{"num_hidden_layers": 9, "hidden_size": 192, "num_attention_heads": 4, "num_key_value_heads": 4, "head_dim": 64, "intermediate_size": 512, "vocab_size": 8192, "hidden_act": "swiglu", "norm": "rmsnorm", "norm_place": "pre", "norm_eps": 1e-05, "positions": "rope", "rope_theta": 1000000.0, "rope_fraction": 1.0, "qk_norm": false, "attn_scale": 0.125, "bias": "none", "tie_word_embeddings": false, "parallel_block": false, "init": "normal", "init_std_qkv": 0.0332, "init_std_o": 0.0, "init_std_up": 0.0332, "init_std_down": 0.0, "optimizer": "soap_variant", "learning_rate": 0.00574, "beta1": 0.95, "beta2": 0.95, "weight_decay": 0.084, "lr_head": 0.0201, "max_grad_norm": 1.0, "warmup_steps": 200, "schedule": "cos", "final_lr_fraction": 0.1, "batch_tokens": [65536, 131072, 196608], "max_seq_len": 128, "doc_mask": true, "train_tokens": 447400000, "max_steps": 3533, "dataset": "wikipedia_en"}
Each number is 500 + 40 x the weight over its row's rms, rounded and kept within 0 to 999. Layers, rows and columns count from 0. Numbers have three digits each. The size before them is the row's rms in percent of the matrix's.

# q: layer 2 attention query, 256x192, rms 0.184, rows 208-255, columns 128-191
# k: layer 2 attention key, 256x192, rms 0.186, rows 208-255, columns 128-191
# v: layer 2 attention value, 256x192, rms 0.133, rows 192-243, columns 128-191
# o: layer 2 attention output (transposed), 256x192, rms 0.118, rows 192-243, columns 128-191
q208 092:475521570516560531486456524497505572532528519483513497495406540521484527463486510453506445554545523529456531382484455546475473411505505461520521497402521574480502496527531438489510545490485548
k208 087:541452505514471533538506512468524517527500483418373452501440426425496491509423506513530445514526501478498512475417532610445562541560526532545497452557468525551539578432546513494559487495527530
q209 098:529502441499465539547543474519460494446449528466602470522552489527488465469445561463468414515522449501579533458491464505479483523592449424462534547485552488470420554548429535525509531479545555
k209 093:494448553488558480533528511513465490424435444522526505490509494524525472456423441501447480397476466588542512535483511449515450573552459500443486493515524466517507552494469491524427466512527553
q210 097:489494584481441605498498518471511419515474518471468489468541574511481445514491532492496527537562484486493472478450493449517470465513489438573464516514559456489456518562554495480581572523510456
k210 093:497463551495507491512473418514513501515501532471522447511494560561522481502382493539509460524434448436454431502468559505451464527531484513481508501501499477523470464460511504479487495527471478
q211 093:501471537511497474529511571507441558481541481404516565462513516557574525454486460441505520506488497555504519543493505452478447504562465484554495545481530460536427465476544474475456499538458477
k211 092:446554447511521503536521531453533526570531488564548503563480567488513571524439510467475517471553608510502547488491535418423575559632548503488447553523552500457452570532467532558526446502463483
q212 109:463458485510379442531434503526554515527523432505523490502508477514503486509495551490556517486519540423530525469432527479493540562426558455420446525450503463410478532479455492436534569461528449
k212 100:492513489452577499462522472437487491449510429458476522499558456540505558530444585500527538510489505461508459471567545531478550577515518482393533489499447532518509504496535475539439486598453493
q213 091:489431539512471451466513430482497486577506495490481500522501532458492476530407468498547410532482470523447471539504474526508551498488437536539526508506499530552410453463485485568517487484493511
k213 085:446569547444448480435511530495524576552600614495509568561471502479470471532496493492472482509462514460485531543452507550480524475430516506561539452462527493531480502504438503489532499458478478
q214 103:518546495523524502536425446498489456509511573518507496472537578483406471545446503476544522492496428486546530492488438441477451508451511547488551420471456439534494489572578551562511491577435494
k214 099:437430536491540495467540545481462520525552487544478500499434402505549484509475527516477479482464535469513534537503478547544560540471433521449501524549433538493456457572477557483441556549506454
q215 097:416537499454478547523472559508553482619554563533501578445490496565524501606502465526560549521532454499534483493453515433512544484470511510461556470523468524539549514530544501562443454435404420
k215 098:492493522527509534443479477523472507562544548492475518560490460486555580448593524454536486536466548465441603524541502486466560510492523503586487480514494535461477452478505465456607461497584524
q216 101:510441460525508551493536495494461497511500414528481518465507452533458476521458519459536446582559445510501457484470510458517511463529510448528507521556502569574505521462542514474502496539516489
k216 096:471520535476548502469467514571468469436507523596486468489554500475464586500465515453501402478494430557455507497545476478505432472476457482485462486447450542449590515566501539512476506537493501
q217 103:563532524451515542515592551488463513518521454492521483527511459476481450538476554556409439460533524498454387549542508489511419550489423489487447545526526494495569530466465487497439458426576539
k217 099:535544425469453464477489503543487445497408557565461427480531518502516501511486474504487466491442508437543495538529500532537500529515526485538459462497571463471420442487416511505469446407517495
q218 093:557461523516452503423505548496503450510483468455449515526475501457477515505535485491566464568584467534456603435505555403486499449477538443464566505558525559542508544479486567493482466563436512
k218 088:418535511478458531471502436535549588532533558537463530505500484512500452399526466477498546532443477521449590498517472429381442492562446519464461497460504402515429500468489454494522438503504520
q219 101:410427540468522474597511476440524491486506490545533507609561468469549599549479489569489515533507546503481546538551496503489460633457522521564490481534480481459522487554523557503508480430557477
k219 098:502471460540535571510449421569568537472513479504491404493512538501462530495627514437520561499591547473445511544434438558477446439528554522540532411489443510481464447506481540566521519508520509
q220 090:569445499446508495545451512519543502569508433554531529545501465471481473506514498512470497483470394475458562491433438505530503497460466508481458429498464520510520523448449487517529527483492452
k220 083:494438540478565538508468417466437550466501488506482554532457471517456527481494519505479566490469503525550571454521450600486496455495539538501486508514540479540491483470536531534511497512388526
q221 103:529466515486588488434462476482472519468447535545463536570528465500499505539508526503540481457536559473463489477476444477429507509560459495560502511521536328505535485459508496400533531489463482
k221 090:548540537497501438444496483496534492510469508539450513544501516462446488477535506514463456571478494539465470453544505421512501555497500472552492491490486531509492575476609490460422478506497540
q222 090:405497546527441540521560498555538540530492488451520463564515527451592520524559505468506513467515532534500527534478555548534492508503481555542536540462498523571533485488544496457522471466512556
k222 082:502551481439474526521465503486552487567512536524545527462459459481530480503585384546525530616504473518466541540390562573446496518448540458466460522466481505532506552545448511458451511487491418
q223 093:517529460448463503517445450498492518485470524555484488450498508442501501513470441509525508499520512487428446519436482451502455466522480494496486505510489505625426498514523572435513532572444492
k223 085:548467522477483524509488523544517426401458518530506552530540533438482530501529548521445477490521452535506431499531497459540480488445493484545494480508500426573515500557586562497555459506450447
q224 081:538550439551506540492437445502466482518568546405484441563526486539457512497494482499450498555476512452470487534534447513497545444503529566504507424443482465558523503480515628488491478555473492
k224 087:424523481457457482517483591551523467495501492491462537474553543489563488494450483517468491435532476486475509447486473469499482538484403466528535568485461493514577456548534522507513557478484544
q225 073:536549432453494464437564561503474511456555513456444463540474454521572555562493555479447534527527458551548497450537515511518426458516455484566522465501540532489516503462530465481532497468473461
k225 075:497510539495509514513502493503533495460507525486585470509377566485456428495442472389554494487426502550490509512514507449559491455450550548523552405456563499500477474483511518535513529529563515
q226 076:499517482535534570516545540525510501496492438557448511485487389481507476518429558494500459577514583444454545519557459543535492534538473546496501499522513524438464560461485528563531486437466457
k226 081:498588451484461505510563548480492534540480556514492546500555560551564581490512496500498529519510455461535594484504480500471483510504488546527525516458506439509559491524515446550439536521454506
q227 086:501573477476523486485525523465506473560475526387543518514504498459560456526450464509463485533454497523506450530515454441522465503561519536557555465488526382520480436501542506492458478462499459
k227 090:640429517527500501566533518455435485516541436548526474492515540539499539532531483499492475513514496529513521613522524596473486410486523572528466509566511602468451530494461460564522514483557517
q228 082:468508538407466525455518487417503492522496533512505560490535545485474521393453484480512483487455474529526515469512547448513574467486503550461460553524490562543480448543513504492531495537469526
k228 092:469412475556507503539529483504434478471497466468505553547515462488483505548474558522503427371538449487535441491554517416410510482540481456447505525501477517532534522557498502410438493480505460
q229 080:417518522419410472457481529451490475451549559451522530561507499463533546520532548504492521493526483488495493509439502452494466497492492541497540518532553537549531458505536512511477487537472516
k229 102:504555505503484471519498493503513555431462575559465463467530577464517520507493447457477498556512521470417462515457503537512486546510417465544555501448506480461484499494513458454505509455549468
q230 071:457510504544504507494461507475547578467480501543444471564458456544523535506507479494509516534481501484476554540479451472488496613458496540511492509511486529488549526535513532526537497508489478
k230 070:502581400514563493423549509546492534492529500488450445503404517529511591531536499461546547518505500520452540472478491479462540509530563516495441499513473504486508452487483490505518543472469515
q231 089:583492481485509502519478541506491407530429442463531507397531472468536500493548497477523531435488474468507456511507474551482479454492541511463556513495537452468476543478506471510493525478474464
k231 081:539478475545501543447552508516469508515548510511519504486510581444457405507499468497535492480482496502468457582511460544506471414536491466527560511506526484470560465451491510469474516534533512
q232 092:562490473478532471509527504548472424483505506519515484417534507530445497473529494508474520475530552536494501526517501548555480447416462502561544491509551499463529539488526490495539517563514522
k232 088:488504471492559471457477472487566516485471512503500385501413506490528587423526441433519531599429472447459545455425466485522476504521487519554542523539539481542407469527501473554534523539456452
q233 092:573465529475455519510553545526445487493415443484546553474485499489493456532466543522489446448498468479477453580551507482526496470538473522488539503541528488388538454516559498485465442492483482
k233 087:512564499427536516467476550477483495472522492477439479471629470543516498490544454457453544548532542523472565483476480517485513524459530512480458527521510476526542508539470430492524465508422476
q234 099:451504498588462481478499533533516501554479468445521479464528481513477453456481516467465548485516428472478481542503485453508469476467555544525532443472498492421465450478461559507479486475540499
k234 097:510531481509479462496487402434521464569453460503444473470523536517481502609469425498494528445435519493471469513544466513520522476443538426462485488420444401465520531475510480465511506477511560
q235 097:501539466482541488485427474576484453486537546438414479503450511503467537575479482405475488558490537501444497492467447496516459491521541434498519479509537450480489460414508502445473421576526480
k235 088:547479478538528510508509534431456468546413471485477433480500557470555507449514485484506454450494499496496480494583462554555492509578511397396447446496497497566510464520444440485476517553474553
q236 105:482503475498539523411499464561557517537540519529456494532526517451511470527543563402452490543489480488504560443483469497505536538432469455547535509422523437555514481528523460519507471511462500
k236 099:577539443488472573526534560495490503526541533493528481571516463522493501521501541489502526521543493541484561543497516534449536544445549509435463508495498551552544482500492514481468515500529439
q237 094:555477457413522477538534543447475393504506391455468549498477556505466498522511470517587458414496492503502505525578511571500453528548538505558507510543472520448511491473461486537472520543474530
k237 101:417431493525549416501541502477496472476472499493491555488513539551485499512416524604581505483491473452508451420505495434533473369475506495486525495537506566413545550473514481432534500512512574
q238 093:480469438453478493518515479456506462487496518513442581552466489482425506527483555551542512461545513392491496541492498411503484493502540465511446500455535466593430461529482460516485502494534496
k238 086:478481550524522481477432468495479552438491514549471472511555524526516460455497596503480467510521514486448472600541519512537513565523490562539442485538401486524597550462515462493460483472561494
q239 100:463447534556502491489486464450498449492461439580571480508479499502389497525525529554480483562577505511450527386534542482522498457534516563518482479495503550534526524512516471460496475529440458
k239 098:534451451510507438527469474461477453482601524480497511543526517485544502468488532556568460523480501472475440544487437507466526479512490492485531496528442424500479477558517497503474563526496551
q240 095:519519502499424460499425548465488483483475507491553530508524481493514499509504544475462412499501498519555542510515432574529460471579520502505420476505492504505397482512541461517550540465490476
k240 094:461479433544615436560437564469563484485511473507553485500485497549483501548491617490527416540585508517502534500472481469541490504496562509455529495544521486455520522501498471484506567416511492
q241 092:481432481517465460483473476546531554491506477499451515479534456521557501526507557485479472552517465534495501508581501500530523490467556538526487466502451514484440527520534446527490515553570451
k241 091:473576487465591498532503475503444442514505487484495507539496443549483556449494517519492488548516486457452584472571449532416473481484586485503525462574475551483490518559488499512481536542416458
q242 089:468501490480515560516451513445502555470441509592485471538530532528449492575513486478497500441606428478484462527495500503512516469511575459510505514524546516560601559518542531498536494523556487
k242 095:509411472480450451489438464530440417470531477498521444443452510454507443458463489529489500521532530564451527507565491530491545390462508543526457423562483530502539516549496534544542549454559539
q243 101:516549473504533489494463525430457467467515514507412411579509556479495547473534526431476569484554524586515471471497528498452521528514520535424552472520452519454498523511422516524542433588480512
k243 095:553458471590452538535511536479510463547483472536492505461463522476460474465476425521502467519525546497420393487567473505462517511473485489454564530503492532421452469500550500540466462483525549
q244 098:556517456506480500548525506437511561513485540556457457501427499501499477529439477554413496530450462499524529556522513504443560503516508527517453552566444450516533537525472493536461499448413550
k244 098:474574599500451475476513491581513456503445504470444522530427519458479537542510465454456452482459542533473475529470544457448521485400475497509475484393516462482445516451558534558474429529491491
q245 096:446495437430542534535483501550462512519436469526451517509556441506491440456588576468524506527532514502418614527518534525519512534530504534521462503463520510499499528510524549497501524527491493
k245 091:536385482529536482514474454417489492507479531542501474514517464484536553520505481547485469610533529474504474499496504522530539501482474493518520472536491534513516559531455474514502463601468486
q246 091:529485443532499509518454422569518551464551466505568474505454520502552483540553544473546511481516515413522485523452517494437543488427453462448488518519483499509487506513530424510484472518543450
k246 088:509497447520554446520497496507517581436465505551522477438519509560474610459583566536506535477501539468474622510575503526514472543449538558490458558536502512514506496508502456497489560532542401
q247 094:439561562522544507448500444472515463526542540492478534596494533504445472469465488495543558482412432481536575559498537517530525570514542500506496458521468477465461548509528477459531415493497489
k247 082:547478486496484503558498582422521466598564496491494451507461461491548493469503544537449539464522486546516503492467475531519456465480479517433459493493553501481556519459483509533533528500526516
q248 098:527470561521518475535482492511552463507580452453521527485435439471466503478507534494513553479548563565551456519484518445440538503513574531517486509602479490525461492498546551505429484442496486
k248 089:501524441423600534429526531519523497514461551505533534551430483527548559500409516467536564554420564459475514535463457498554444560515528559445518497517452533499527524472510501472469519489576536
q249 101:533434498575510525437459468449489390461527521513489481571518525527457524559533491456514508576500516537502519540446487459478450494455505508511480426512513481489542624513505509568541520446480498
k249 097:446529452497479496470507476548510433593520521536438545496552509517521573501472448441551522492548478478481529533462466556426545441508500490470461515529502472524505414562524488495467601595479501
q250 099:533454473508539475501467594478461559480480552473580500527468428491468453442473507504477464469467517528511491502527513468512584549531432453534497481455433502526532475476605527485498475473526544
k250 090:552448487470539527555464503550456447448420439546500518479479516478494531571546475499470469522516491519558450537515508489501454490526423530553530519431417520474553533534534513528509445381569503
q251 104:510505503549484524520480533451493460468468551527466517459448499545559403560545504489522538488521420484497461480493492568525502499450516491508541481502456438532449528494468442544485456480597531
k251 106:408541505446485535420516492517471547502468528487456455480555494463557480527506400532527504534530442488531526592493517457513554506443465486550498520483468455470529512516481501479544419460497525
q252 098:578513539471525506454533468518414500470537532450428500522469521452533474573585474549511568546521545440537501511502534508483464552490546479493463454455473514551523460500569541478441463503468498
k252 097:448540509414530530533455555518538467472491416489434476468523466590529597468497497443488564500450471562491577535429479459533500576456477484544514490399475570406541477504507516532502440517493462
q253 089:555545461510408421494436447524531471539507486524471479482472455480522518452496535544479477456515526488523476541491480478495460531561476469464504502476482466500515588465455493493557505471504494
k253 089:461537413543540506524494564381481504510496436534502508464485464606542493506508504514473486478511504550548459411544536549516481441490537532496514557514493468534516555545525479465484527529518509
q254 098:523432540549474471506541447478413497567484531531485466576575468451514456497543479540486453437518468498494459559459504436485516524492401482532538502512527449490489520515491535436491508515512565
k254 088:490497502566467502532430492527475530525503501509493592572468465496483482606435483502511462524471497538478424512479508461550496583503493468509464499521496487520435480521492600504422559483470452
q255 097:520515408477507500389513522512480439454546439578456467512492501488490509494467424533496544511569453534488497502414494565440461485470438462555501513471489385505400512467475511581471531592464471
k255 093:518529510459519486491532483509472557479489505469491509516535495441513484537530517531501477503548463534559476565506458448512485579532471551478468466507564511491545465443544476440524504536551509
v192 089:440520418537466489386459504523519525487512539510563513490529539520515564449551535505460494454482429471525498438489503481480424464494511447494534497572493485485545500497524519493457518585489490
o192 088:455466517543517393596467545513518486555427518486555538486498512525539483444544449475452495452506553536514560498548535475534521452482477474507519477476475532453511582527532471536546554531523493
v193 098:534504485532446503484548534448476519427469517455554458523468520567578472463465420501462485536476549537480533502535435536526423473540523474550533551538557419460499513486440476455462428459496511
o193 101:519504524528485508495485480502530432536500518529478468520442455476508513539377483562481470430453501477513465472511545493503510475499445553483455538458483512478487538559446572519475505443465500
v194 087:482539495517494445500530456483516473518539502504526474518478480509532551510501460474575497547494460463502517437569427472461541520488456493573544506514492461426403541492421410580462495496545525
o194 089:544521449481464516458519518503511458536544533614520521457450488489480505533469438550553455534461516480462466566480501506518528438479567513571537523486472524479486453458499561510527509483444511
v195 087:531554520494484541451509503553503415515486564506511524555545502441394442497354467521560427543477533542479474461436467521510536490527529494439458415498518458491511501462512519454533512568477568
o195 093:469463494511497468471488497445512515465526501541449482540482450491565435495450531465504442438564528501444441525473516459491447579471456508471472570531496473497518474519413514443525555477528554
v196 092:489469513492493545456528561493525456517500540471476525553435478487503398507444506464486557460423594520523559481532486472494500506482471533526434526543546353505447402482508584491487464507544435
o196 090:512555517483514482472506531503525527512535465503447466583421479548517465456537503428442495502459535497542484433536522503457546565468493471419512505520500486507541500453520550480483530505469516
v197 095:502550511487519510423523484526479550525490578495484526478465525475460474491500413502503579516478486497481550488563506506482550487454488419536519465473509518558436466490521517548479465457540484
o197 099:524500595486576571537467478513474580395489532475481539486456462568524559432520509467562534515502544549554518529514475506458626488550480448463469462418508443499467480482499507453484499540573532
v198 088:421537501518452445522415506469457521533536421480489585486476555483521472489529493511533491457488505504473552526453474473499446548436507551431484478533529435556517478588512466563501464430443499
o198 092:442545525403515494552528538439469470471488472480537426517542504584514531502537450516509571530490486508602542530559497509515501457546532474457513445426484468479580548596561607470514399478461482
v199 083:432474585605465545557520466493528493512604496516486474464566518477514493488500555497543595361503493426511471446490537468471496488450492473427541528499526534577476462459512517463477620469535461
o199 081:416521546387539515498558519498480554563573482584467524494491508455479512482498534441524478546528462503556583525488505449508511497523497579487489505532493532550504457528526512512449482492438480
v200 090:540486519530504479585439517507478539443488516465461456491522517509528571474539545520498566511601571525455492570523515465463486462466563518531440481496528542511601488522489509537499458564457506
o200 089:473499475507518492502406534455569482496548517549470462500561544571483552540510540555522502473495529508516563504480426526544510535448432589503464452482510461440483526526537498520531487512517468
v201 082:438535554438541533492494498497471523520513532491495448493432488478456464583541506466538484435634497468467543507511567486452514526452593456514472466497439473522481547484486505485595470508509503
o201 083:532514468476519536464439521518448534499518465609433469584511448519495531544596511482498528563478541513480496541477461539448431433525559487514545457445538531529478516473487527476483515436608519
v202 087:426497521441440470532536576474508387522548572476473491480522504412559433525508517549474503463512391534531538440458505485469475453509467448404465505504446541490490493483504539449462457426476493
o202 084:479524483517487445500460497439440504535562545473431559516425503481490466507566526420418578476509499526575564515532504484508515540463578520503484457501452495494571475499471532523439555494497496
v203 084:507466557566433494550493480549590467568433446539458446506507497449507537441602455464456470520473511459433463500563482509476521576502505387472431483500475503435495500494472535539516432520528495
o203 090:515465520437468548459466445557589442466541544514560400519525492510508486512450459502506549474522581465454492522485482584408482459451487501518523507521486504509496493524534495527561450519585530
v204 095:524498510478438520512552491477435606584485493520501475478515509488572469527576490528522585471539468460539523449530512432548490546512485417529520475433490447480518463549437450539538404503559484
o204 094:513507514480458515569493496520499534462489480472527483508439517496552545510563478482472551460503525487514509539578489456422581480526473467472546553542516556467495490489478452512508473478537538
v205 090:408497473432503498498524491467498500501483430551550603467547476490504464454500579412499512490540501463561480518491531441520570561437430518493449511458501506531503501473494513487522485503513459
o205 095:481477493526554509462506491511439591489465474433563521443571498461430449464463546432526503521462499510517557505585426518490446459563479510552474454553532524571471465550544472487487472503522397
v206 097:576545522553481531433520499561475503504456480435494518540496517448471426478498497510436521457501476502476464482463477484467519634561478521508539552570521528519518544543488512454449543488460531
o206 100:530558510500465510581541542434442503469479425487520494439528480546502410513487482493499500494495540415526500482486470464536571481560464473438506557533490434488520542561527561534482526472518521
v207 091:475489495522441473485494574482542415479546503482451527474453477477484403545563530477463539529591517516498540480468559484509483505506528485459528474536467566513470598466493480568528433542472475
o207 092:456490470531424534518569497482495544614483502478526482481503615447473513495573517535510501505528410453515505499447508470474544511487510499454448465511412511478513542509459415473535538502513383
v208 092:397537496514487542449498517514523541539474475514471550465500486491550592525505490568517492560490448514556463458470535426551509515500476557503498561517475439453607549501538510449507475524430502
o208 090:467542516441462481564511525510495558413500480475593482521548542455474484432496520452478515529488512476509500501522416516578475497553509514455502500469532578479513452522453523486462536475512563
v209 090:531533564460494529535524517453516431491488483478500542559526454458485518505541532531466451537573506537521581536510510485399492489524493506566517473441474480546461555499579523439479496407477427
o209 099:543494508499470524496432505509534460455547526495507528494523473525487495484490572537492488453505500544529467561504506438519539484518530531522527557528543466531462525489456498527555504583385460
v210 084:558511528481525480484532540475513499428483487573470491507488538511526521499517447615489448515535497446448491489531500550496515579487480446512497434497478502444560470444487455472452490520540530
o210 082:499534498507498509526501524443499438524516553467554504411527457528506450512539458511491518545494563456521549517492469490482461513448467523534504447469447491562476576509494459506510556493513477
v211 091:452519506472562534520494473420508481485513489489563471499499512584541490488522555526481504477533456516487489488507531519536465489525462479473491487495497573484497523526443512503537512544581467
o211 096:531478503515511530485497499548527406554507469468525447490485516436448472478489494576609607500454470508470459497528494514534490523501561496443511489523468506495452451544443494470498541524476475
v212 086:547543532442478494445505497501463474501462444431457422501538493492545502496446473425460487484516506513515481511512501492468507496519476471459514436568500470589477510481490464508503544508472488
o212 085:452499494445467521479437552492492480479525531496475486490544375534496472528513508536447460481463454467515461500526493469484551553506438489544587522497454498545534485527499464473467509469567609
v213 084:544496523502542477455513538460502459477449538506562448531472514506474430491468442529471490508460529566489501458483516445478539557555499449489434482460472532546552483441463519448491486481492471
o213 089:603469543511471504461528441518453470536464502488509521498523556477467498649476511438485492433491461550480546465465437479484591489463419511497555483567521466520566475482438459577465512519496543
v214 092:418478504505484485575496503491584398475390563571428482512473500465540592548562463439486555439507516482511564502505424482459504555522551527476550432533498488543472453491528506527525453504488508
o214 096:430520450577441526482482491401494552568468494550494566512506563542505510468522460401509493518463442460535570440494498503447501476480504539491514442403443540440476525566491528509553451448535506
v215 087:447563527547427475468509547365536535493489479492500545537497495528510568431506478583494482494462518550487546509535437547472490468549558567509503493528547566539568498513472402455500481480420481
o215 088:505546509469459433526474536540530552536501441467513544465492549495474470490441522529545467419519460493481426485481491520574523564559487586424552460532521528471512454439465638531540439525378476
v216 096:516479503479450510494467591534485511491534544472494520507467499457572497559498511459450504446491486519514490419451511545540493519481558522453482463491520481489488506529442581490474473487528544
o216 093:456443449511575486541452529491495480494537490519495542487486429501491533526583497455444461544454550435560582493468492532518457561463504506456468507492535521551550538512468503406514558570538536
v217 087:501561529519434501443467539462527494495527503484496469529469496482526509510523540480518561452493528471475412495503512472498479481573456470468495561488505480557555489441513426479489573540557492
o217 088:521530497502482422493581464459482511518519478492600443475475504489464513492517455493459551443463422542515535490465523474460509525459443485461514558493486501479485566547510469524501507358489510
v218 086:519490572511440560480512542508498438435463499546485441554527422449358504508502552505494461465539523495457528443609475553529474532512492464494511442496508559486507534494542473497507474588500526
o218 091:492533491571520574491486420462533495490541539527471507424489519565501508459564562503520465423527512584497488469437545546494528488561509479513540451419546543508504484459486506426542582525508559
v219 086:510551525482460495536497523506443586556549536495451529541431488501523646488462557542500485466453490484501488433466509559598518420528496553536491546520577537530492462492556543504463540518464450
o219 082:584539565493488435512501516512502560490456513508556607507540477477537640512499592536536515447492558534511490478471516436523445521488497497510501483460573469553449452483545572464475511528460512
v220 091:455451495544496482547551497507544442496482481510439496467560527495463480546464503452511565518565531513451508518528556494407532443542540485532478427547521471519429539523514503512563495455568492
o220 087:494467484481467593489400488462491535496501523447457546527468515542491604477592440462553471515494491419572518451421478459417516514495531506571526531466440493498500550447559489465583530536539514
v221 092:424489480473477464525514523525482479420490505492522523531497554495590492466562490530484598495486436488492540531482540514485532493571512515454489476477499618487503498482532469541470365520462498
o221 094:404526521569479475501478498506517529537541561529503521398505559421428473502513490508490560495530529483527519468583521434545509494503478471501479544526456534553560519562476502444514446550440463
v222 085:514443444533552485565412485506514468522464486469543459499575483458539525487528452507471475504539507551513479540403437505453473495476483525450452505521466483523545565479533486583425453470520521
o222 082:450475471517454536426521455558490476515560507509474438567584478536579548484513437490518504534484556491463527493484555530491466401476469459467462533616445573480508558461503430512579473533558562
v223 087:558544482440490555508552521530538545518531496529467540511480498510560533468516521531508507456455442522492436459493541434448500524495457500477540486498504530549493551485566480489521527449567531
o223 095:547499490535593464529455473430443470547538501453517469511476488449470443434464604565519533480487472541507506544481442491502519493512511506499488495541580481514505466539523541450584450497428464
v224 091:511544439498467539466476538468511513486486463549504495495474502487523506519485492455599480401478497481508463427458581478512540483504504565519477458477461538553480498527526504552513504454506460
o224 089:464468544433530616482482569490459436537507492463583464470485483468480555468540589470503469556593466502556489462512452446447521475464429466521518563578482534474506522551507526517538513453428485
v225 085:460566463574521415512524496514502549470523517486546508443492465512450502491446524464507456463461521520501479423525465447501508479536445431458506521553524516536485512510491461461533565485604500
o225 089:524503481483527407480500535427500467533467442497533446506524510443489535492426501527468479451482423522556537437517527438490489523549533447472537493463517426461496504527464519480561562478446533
v226 096:510489560515473481562402485476504485556536542503572469457547460533463524485534590476538553537450477477459602463516470585473540508569485497488511500479490449513394443533448513519477542569504437
o226 099:490470489482500481512473475487537517509489496428508517479588483475477502475445579595563515533546517512477536498486459522539501513449553488515455534485475530510544525513504456477462438501418452
v227 092:494501490451547459507519493483535503478505503510484508477461476511480507425477488550456468492614522549490524439509480460501455537517473518485426507456562504525514448529525493473542583557574488
o227 088:469486528535534436500481490507486505490438571556572534555462507567500438540535590515564490384448482504464468442477415549538429472553474465590524459455476523516517497530566532503529555479492486
v228 081:483498526554551507490526550465572528534529486513462489471460511539422489425487468462472618547434518480518463524487445503554500454497532504459462495541503547513512524510487529501448493519535497
o228 083:524504546535510491440519469488553531451498500440475470450462540417485487559423523521454474464470490392507509478496606431424481498494547541454455457461510536469556542547534509541480495443450497
v229 083:511478489503441545563464446604505446476562548480489487568534487501515501488526487564457503500544521559419492533578429470515469475486458553524562479523519465503467475538461462522512488418544520
o229 080:472457485500469508514489447533501461557536537525448528533447465522573490482436495634527463499537503398458440503464497463430517495427488466450511487552494485508494547482458520511523533542525529
v230 098:473527441484508470478493433465509411521492510500472485458530541520487562500455405528455490468525586480455411483491460462464421464394531491479517466524489533476539563459482476558556474526554509
o230 095:492444507522541527469507504466473468525532535479448486445495582493499445577577498443532507527521465488478473500522493477545492427538464569539542465501503551498514485461533453544529530481458484
v231 083:487485445515455493551604473500525433565562533545544554490505525543507562450461510518490492576496445479438481421597480479544475520394489555496467479481418560466485482492468499505521582509530510
o231 080:512434582510519491454471410476537539514559484519532520506448472502537518542604494495490461475524474521524502474512479535453463513543528494499518449469437503470532437504486503475575498458566505
v232 081:480428533455560565442477476494517479456476518456560463508536571479525540539536474503478464453451584506465508444537475478431465501466471492554541482494492487516548519499538434532438523463522539
o232 076:544546505519531453488459470539466488508500504551461516510483538594523534488474505540426482461470441388480470558541504515541485459421456481456524503544437537487456497531521529581504521462490542
v233 082:467542488461514431528457516522485499522520492565494437424574512572481508488458480489490491520519508492499456535518501562543455491510495441483515463431490407494532552484522560479480509491479501
o233 081:470480453449458507446506440547491463524489460474430514508534474504490467463464433461441505533527499498450529502446524400504479461569467518525445543477551586505454482514491517512512555473499525
v234 091:504461514510507493472496393498564497539570468464495505457520570498503556481567450504442500565514496477503591391516519529455470414466555506464539579571526509526464493557515585423525550475513444
o234 093:478522566505520525454554526478499556502451535502502504529470435553521532458486474596514517440466497411466546543401474569499524474567508558500514503507489520433454540558492520472538437457508464
v235 095:546491446536510540540423502499563514510486553591509573474490468434499466454542512425442546477530506486496494416526553520481491463483520562472510498515510591542497500519509471518526459469431496
o235 097:416470552522515509460474483545480515507540508470538589480537508516437499467485547528493481534473541477524511497431498473424522489523471579545434489501494594549492561537500439504490455479494454
v236 093:456584476486501405474497495459509392511490472522517516506535456505452587494478560495513354456488471552536529458471540503521611472537486492492537502491565500468558577490474522496576457467482545
o236 092:510485432541467510471496498441535520566488460427529453499459417463497519548465494533499512470540494552448410496447502489512557460477550454485551494528531445517531448504489560428472500510416476
v237 089:419580482491521483511474514487529568539532476482527555514493500581568564452542452518457551526473493499537526543479523468425545583489542417453568526468464494501533474470467463493521538496525487
o237 089:476447483480487421521484544507448529537504502518561508462468475472497398483511401466478481517504482484523542512549479484556579462404460560519453544442435559440507491549456539461464501483498481
v238 090:467539469470518491509508556515527492513481484519490489516488519489481543506552610544514486497470487492574472540450490454510492460457438487542468549541408622458482508537515439558567401459501468
o238 084:493487454506522477492481497461484447517500432418535496459462520534582519509570539490458517552598535519535464528494552445476496414554479482504566488473495548488489406529415468481481458524501459
v239 090:541487557497482553471525463492558463451557497509536530507469517577545494498473483558528566424523457527502526533514532577461518477469447461466478529434531454457395550523488510454391479535529515
o239 087:499564569497557479540547523518474513448539513524436530500511559431529522495528441521536538497500514491509468520490578524435571487426594505447526466568496549442575486486483567522514517515487525
v240 101:479493511466498479496556439542516554484502489529461595473547539542443505450438537547489548464519446503528548481525558505565424548457427477571492522433469535517471507530452493532470501499599486
o240 097:528543524536591450533516515522470533494455452485505545440449487483476463437550569518515538487498504512472510501519531451574491443495567484510489515524532500566523499543533550527469481441460513
v241 083:442480540487523506519445540496460461489507438508533535528551425494498512568460547386457555455425430542509462471497481451492508483511516524430490456474451532520479527515591485465484487467535429
o241 085:418493475558519491477498588475492476463595546562494550468458504473484496510495515532456486531502494465515431473463566492525462492469492497562500499540420512498474464473583489507527522489470525
v242 087:464479577511490465426441407491453459476523464484468529479526526488513475458455477501448504511429434575504584488565518424487490498466501407568443552530528502468409494500529493506499411494462566
o242 086:537461526515468500556479423544506519514490436413518540487492499509470479450452491517502513454464499504399439519489529603508557533496492431481530505484493458448555586491570462494499544503579443
v243 082:528464488464539515485444436429506526475466466467543486506567542523474482525524484569477528493513539392592446488484419464486586540494472456543533570504510547509537457570472462546496522476518519
o243 081:495500457541529447514616563486478435459508484515500459534536518371464511497428473497518503455494459522451525516462492481497491501546427506487546486518532476442464479505441476507481497450478512